python train.py --hidden_act="swiglu" --qk_norm=false --init_std_o=0.0539 --max_seq_len=256
Each number is 500 + 25 x the weight over its row's rms, rounded and kept within 0 to 999. Layers, rows and columns count from 0. Numbers have three digits each. The size before them is the row's rms in percent of the matrix's.

# gate: layer 10 MLP gate, 256x96, rms 0.114, rows 54-75, columns 0-95
# up: layer 10 MLP up, 256x96, rms 0.11, rows 54-74, columns 0-95
# down: layer 10 MLP down (transposed), 256x96, rms 0.106, rows 54-74, columns 0-95
gate54 104:547469496472514454491483482516513495519474467476504520465490502555452491516481501554494484495517499535504500491510504506514527549508521459463484438496453497469517472511520520515501494503510478479497500480523508494495553501493561479512463487484462509504464472491547485452508525518489489511
up54 096:533467506510486531478527489492466475490486481513470485491559482476498522479468549519500487492515477536494459492491494561504539521463500507477468535471463500488536511528507485499490491447506444504473507508516544494499491502568509523557457501492522479505523514496510516502486501497470524510
down54 097:492496487518497518475498501454552551492511516482547513514533515516478470495468531471501467542483529504481490506488497486493529479540505477468493513555524519514512478509510517429474474521497490520497494508506511496498509477535507512447533466477505509498521564470480515497514488524547551493
gate55 093:465472473510487495514497512473501517491489489452517518501499458509527489488436527460492480489519464503530519525528509525523515466536489472524496469544484490521489481507527440479481459533490520535495472487502508507468520489473541487507516507443504510502503486495548452508477497490522540549
up55 107:494524484516517521485487552502512504489527501500524516473435483549518518517519515528487493510469538439512472505545473520492463489499497492509476500533498508519495498481476551457524463469503495490511477476518527504523508546491468507475469485537457465480551508539541525495489514500501530502
down55 100:550481522484492519477508481506531489469498492522543488490454486474499491492544516506494519476497494503486477506450470473494463522491477459492484486533509535497546498483514515512497472532470501466532547505512529495542538533490509477516479486532533523494537417508487470500456492520494491516
gate56 105:496532496488525459513500481490489483450509498508520502539475492499495534495456478474546512506486477506522504505489517455492570476549496499522546530474536457519521528472494546487470512476542511519494468499504484510519501507459535507512452480452510495511535502514483515500515476522500551502
up56 100:488533496481498479488521505495465477489465475503547550507495491485494473547512519559462512500481540484514430488508486480507495496449523512501452495495462463516534513502498516518497537515518509497533513505483518486470508478516473490542487504529491480548471483500519492480456431486501485502
down56 100:489502511504514528529502528494511529505541462496517491508501486491532514486499497499505524544469520482524516509487511463522581523516520506493511542546531465483443510487513454516510510525482533490472490470541517481474536466510497526494540508494504452523475481517521499478487540548498464526
gate57 093:499524476503439484439518488507473535506466529458464522490496496512509445477503524506497477475517481495519496500498525459532460477488527461530518521525494483526518473491514479510489498531520465544493478498434484488494499527495513490490523450490518480518449513505474501524508488444480513486
up57 099:488501518521495512523539512518542527480513510561531497525470453519484534522512500486499514498475494513505501555523483512473500505529456527552532480485456457525499528498519512492500529478498498474494510517483481511497516499440466505484524548484502515503498497478509414495542498471503517501
down57 095:483504536510523459472543514520527483501490504508516515483542496471492507454474456465527498484511520474525531512476552511457495506482496468529500523445466499517496503481492501533462551496501519504477524505464517510533552484494484500482573495501520506497494510506522461477540504515531526510
gate58 105:449468533518537449472502426472479477496502522446488525483500502501522452507490517497506513525514506536485522521471518497468499532505499474514512455462458517489520486505540525491489533520520488494490481490474459523522490527488505503486464482460494475509452457476480505524492519528488524488
up58 104:501500488517526486504514504540472494459461472498486527539535509491515494473531467481525485495495489545516479472480495526496497515485437495497555509504484461545509455487496478493505505475529499529484474529509442471497447461512480473474502517488445472480508504511473494510545509509491544516
down58 108:534465461540535476480490446532539471493482495465464486522511484483499484512511505483513544488497531512485492496539522510465511466462449590485524504493494501499520489506486491516475528511458495502467518498500520501468540525497520482463512506496487497503534477486473504509532472488523520546
gate59 101:511470490487493548507502476499519528494496523509490514528481496504510494482487530497478487530486523476512499490502487489455522551487529528458466477517477474524520485502511493494461534520494469500524506519518504483509555549462534525502502433471535474553462490482460491504546532531476495462
up59 094:473492491480520479465491510515537519522482427513479533477505489529462475511504478551521506524515475512512425514524544543494453470504487463469528482482522495462505475473490479514534459524524492511514481511492472526530472489499514469527491499494514508534502490494477498535530518487530499479
down59 096:511484493512525499509518467488527523480488520501500476514543525499488479489549495491483545510480458473503486516504500516478471524485502453529523478483531503484491539518465525486523486524529540496526528516531489522476514475519523462543483556514469456488464457528522502477507467489551450483
gate60 098:508417469517512485496479465531522464480491460493501497545486513510514499535497495495549480529536520469492498507507525459476503481523500506471495492501517525472521496496504472452502523506529542496464477501491525490502544520517534491528461478472560489490491492482501439483503494477476511460
up60 100:543519515525500510509524511497516519519517483505533470517503486512505501520507515540495391468537497507490495516534525462496529471534528525518464450509494474468522474465486514487483484536513517500512507471499508485481525519491507500483504497523503430513483556499488501471501496470505476540
down60 104:498525505467514511512562476505505524529507451485493532535566516497495556491528518509496531489530528476528481557499508460521480449505521515528448503497478524542493502501485461517495479495499453529514496491504489507506537489478483497475519538501476505521490509514492489496517521564471495498
gate61 100:494506492460501495508523499521515497454507491513495525462480478564467450524506501460519505480509485517500524541470497492513534497534478513469488511482455519491516465495509485529468536453473489484524472509500556481567469501501541483489466509513513527525469474492482504518507524475457489470
up61 113:481498509509512461478497527466477521529516542472487512496504554471525493485544498493459472551499482531531453503529499540562540444487492475521486465500507514527522521514518513516513504531495482505485514475546444512500472513536488496493492495559486509474507496477515510506496466485516495497
down61 109:479476519551481527488514493555461506481472495491517507536471478512544495499493459514539539529546516517489500492468512530500520465449497485494520468448489542468534502493512470473486512513473488521469512480513470540490479522511506515487513505475489484528514418494496523507477497516491481510
gate62 096:519515531498548499439454495516478469479460507559494522498490496514494531540507543474501473481524484538490511521495466498523521477510461507478500524484499477499502536544533498529471494513504520497501454482508520459471561501511476467523505503491504501515502488465461509524494508497518486565
up62 092:489480495510487563471468530490525495475490508481508505511520452513531494452513457493483483523509510466538508525488481492501497485552458512461497529471540502505488497501523497513501500560456485521489501525535490519495470498496498490508528512490493534491520514517475482507485418464468542537
down62 094:500500479489465473513497563474538496473493474496499543491492535581514486541535484484508485521477515516489499476521482535534492439505498539510509442518507469513442483520497548482519526484526486508472499511514501504527540506487500489497458510514539506488474494485536513503478490502492484481
gate63 097:500538528510513537458499536507491478520481490500488499502483513530510522502529494478560456503522472520454531503481500522550513470502481476535511478528484499482484452524514519466499499512476537518463525483474492495535491513518502445525454537476560484498472517505464499464516483515487500470
up63 100:512479501480504524524473525483467517491534516434523423525487525498506539503486490510487487536479477517532512489466524553540531493500476495528485529459500479486524548490520506504508510488463468491496511503480530514483538470527536504479499474531520498445513493538476498525500476533508518500
down63 100:502518479481500494515480538487494519478511521496479490506505465569510492475472450447477511516468445490505565541534530489519488506494469494487498541494495454523469431518495520517504503465518467471485499485518526462465481496466494492486501519502509509488502473489547519476500527503473507499
gate64 098:532475494526514490495481512488505420524516486546504491510446501533497508503500498505517496550482479474495546502516512508502557520499496475487480520504475502475515513475533534484480491541494553516512503544527471489501467467520507485526479477510556497473466507532493474457526540497465511490
up64 095:473508508499525514484485471515520476505518500496463516514514534454515433534486460539486490499484529520514477524483549490521495507500489512464544507482468487525517476484509539560468518493535500527499472489488469542477498508523477512465476498483476518460480470453462544474508485522509525490
down64 096:528525506520519470507528512498520500490486496548535517528457504553445531483489498484496500517522483478473523513488482542515508489514499471449509478506482517490559528515502519482448536477484531497523511491507498481496533497484496470542493480521521518459501439505533472517510473492455456473
gate65 096:448571517525480536491512508511498506476522490485499510495474494479509499471516511487486473501511488461518485504455506546497508495441496505543552468540497484549476476495520512516519470521493494486537532491520498476485476472460531487463489496529498518477491479541528457504550504468507517487
up65 096:541469518524491441508538496527551501485511510495456515507478531493528498531463540479524520465490474516513487536496534494510488524491524528540561510513525462487494495493491495502492467553489506482488492486524517488482483467490531486460527513522482477490489497481486516510535507505558560483
down65 094:525510507505504504495500488489491500492519517512552463490526524495544518484539495529491509471477461524475486457521474476526528509494460489539513517541533501488506505510488495512530478519530479482514503460559486521471522454538458516533531437547489479456495498528513477510460500513515506491
gate66 097:525538494451457511490462493520529516484482517490487527496498528510471470529490518524504461504473501511543526540519509518510495470518507459470499468507512516505524452513508531503457508524488484520468459503473500495494529514450529433456507457536489540482463508522512502501489513485474493532
up66 096:471493520480570483497500532512496516521498474463486522461485543523523478493460473466496476492531460490465524543512509539469506463517536507504503492492523478454502500467470486488506581499526498497495494483494484514519490517494464496499552480522466510478460493491457497519512510508503477536
down66 096:548512529515518549473493441515497490520517528497484521549543477517512486495493470481467499510455474511554501495458512474488542498479522489511458436477521475524473501528507482514538509510509461486504517518515513474506541539518478475521537481476503472484509507514485510516526483462525494491
gate67 093:475493516496518480470492499521461466546455509479463493500452494551472520513474489513494501540525491557506486526526460475513532516494536496488539493475488529499547483502498497478497500452484496461441518512509478475540513538477524483495487485492477470533488498468526499458501509486478514527
up67 090:532496523505454522486519468510516478508459521479491498496453527479471474418528498443486461473500524457475513499484515511504475490531490502495481517491545524519504529497500498497472494516531524525531454496493474496501494486494514486524496474479480485510458477479496479483515479493551515427
down67 093:461499543506511494480506513497496476502497540510466488503454518494492538501484494498498487519502506512510449535439490430495506507522516497502509490513496499491545535507506469496488510457483502486481518515501466513513520556489498496487473510521514479495504387495532475474501511455473486504
gate68 103:503520544523482505472517481495508472496471516453501514488485548488552497535509451456486503536528489532506523525476481506524538508460496478492506529468498469531502499481563494515502509510509512501471530488503497520524501493530529495473491511440503512514496459485501562526477507515453461521
up68 103:534541489538518508522520458528502485506495472515565509483524492438488495445499489533507499474443466502508471514523505506530466504467516473508536461479472516481487508508525498494483485439505468518508499506472498469521515506517520476560508522482483507539512519536489506497481491492511545498
down68 105:521454455516468489525504483480526489490531518501482510447523496496498541475477522457522491510527520506555509437475488515526513516455518446510478537486528497517471472451489520540463511508494463487517484465474485514435501521502500493518505533504483478467497497511516522527509506510497507510
gate69 100:466467521476463453443512498518485512508512508507472509492457515491476470490487521480521507505508531517486529489476472473540493510507515491527488498518449479489521495541476491509497439532518514539505497521511531539470523482493519489491527461480518519498503459542470530523477508470472432518
up69 103:508479496462474482509504533533488523459498537509514466509510538467525506517480463461515490471531493484505537517505500441519516543457502496545429534506453462515499498534476501476479511511542513487504508485509495545505502514529482514522511521477525485488459489474484484528516521472500488465
down69 099:472521478487481525526486525491541499504497539483516478484510461507555502515455462492504517536492540492468528486531496500508508512466495508492512518479448542488522495492500494529539485524533491493432510494529503472453520492513472475524508531467472471482526507452471540537497507534479496527
gate70 098:459522522487504496475549486558507479525459507492481455496464479530489514527506509496510471464451498465537468489454519525513455486484509463491485507511493481483517489476513523506485530477472514517482515461462509482513496546475524470481513498514477475478462472507480519487528490438479520474
up70 106:500477546466497474481459520543485500472495469475484486523506474506502504466467509540546498473515497508470511469521483501480496510532509479482552462473460529471513494493556516523494500487478479491501528484495495464502525472466521518500498499458500485505495507435567466462537507494511497479
down70 109:496507494523527483471472443510467503466505477526515454471507482535500502489488467511498499499487488548469515467467526493515532558484518514512497525476487471509531454507514496466534479492492521522509528502464495476475496504525485452498468508481465507562496463497521494517540512448470466497
gate71 100:516472504483480515478488492533487490473496448505480509496505495486499502501469478501481452479449453564500473474472534507498465437538517479469523508495509499547519480529522516485519494509524472482485502540494525525511537480510522481544507496483509518545494460514528512500531486472472466540
up71 104:527518472469480520531501487536465522459478506494495510506521500504539456530502478523527495484521529454492503517519490485516534486495550428432492471476517507525515535505503486498504531497484494505467468487510521532497475480518499533511472523493512441471492507522514469506511513520553494458
down71 107:497486498535476494525502463512559452494499521509495504460536468496474502525471526527504497538470489495475520477480479477462512456515523444485526483496491523492465480525516466506464500490530477489468496495510537504516517500523452467490483521503441513515497443478457514512488518484523524536
gate72 098:487511512489527460498514543521503459507454500511558484468488515505508543481499513505512455486504516499511447532531533519521545492473492467488549498535517499493497485495515487518532461492474506562468518520497477472465521506520531487501493484487515515460492492484519452517532543496452505501
up72 098:526517500498467505554496494477550505480470506489517539506503471550494493524522526468529483491509514510498548497511526518562465517517504510501507473496489474529480457509509509486489504520532524537562474471471498473528485492518520499534505519528542508459487497507456529491516474468536479536
down72 101:519494509449484477455486497520500499487487485481537490455520559514533536504520477534480471521524537546510452504520482487507544495481481463485497468493527530536514476470463504513515485493537497499507488530451485474494515440476515523510531516472477518506491501508485511473520507503443506479
gate73 099:495462514478558462495537487518521501488470464488475504506481540486514456496523492508515533503493501538522492478502524481515520478482525488532518504517538499527481433513506504484488529550486462512540488455497513508534528541497538487491497519534531516510471480502475456491546526480524477530
up73 100:492492546536498487518544481514467458473486504499455520449531465508512476499529505530503449506503493472492507523516493474562483497497454532495456538464492528519509485550496517507527480497473514520513514472506476503499467539469509511517497531530499451513507517497509435518499508491497481479
down73 100:502504494505484464518517452482482430524499485523507491467502516524500509468516528547519501469500498491473453479481476517515497482500482503477564514523522562508500525531487531526485494477520507477557529502476492540458501507532496475519508511535534481523478509542473543494513515491500485535
gate74 097:507502479482502456514516457472470440491462496486465545478484500534461502531509525516523517479513497493513506546470527495554487498513536489475491494528484504482559490526524481499527499515463537455492493482531513514497531515478485480511488536525460482528468495494530477516546533528479500490
up74 096:504474482538477481478516492497529491469527504517489478465443499513520496505501473481507517521508497470506501497512489514521516518442472524517508507506511482493510502503503491449500516551505455519488586523486510479460502485560530542513513483507517526478523508524508575505479468479496514466
down74 094:493490489541509460503462484482509518525484532551520476554521513486477468475527497483535511519501513500486491463557474501545505508505484524470501516513479534483530438475512501462444525519505500531493508476528501459529494480490503512569526519516516512500474501519481490500508476495528508539
gate75 099:508525540463506502500499527503526515490483531501454515497489501513469458509512538436489482489540507478504495559507520493489519500482499480499514530545472473523533495544550483474520508551493475526515517473491540485535512548495501533466478514507541484473498475506484481505504471500469457476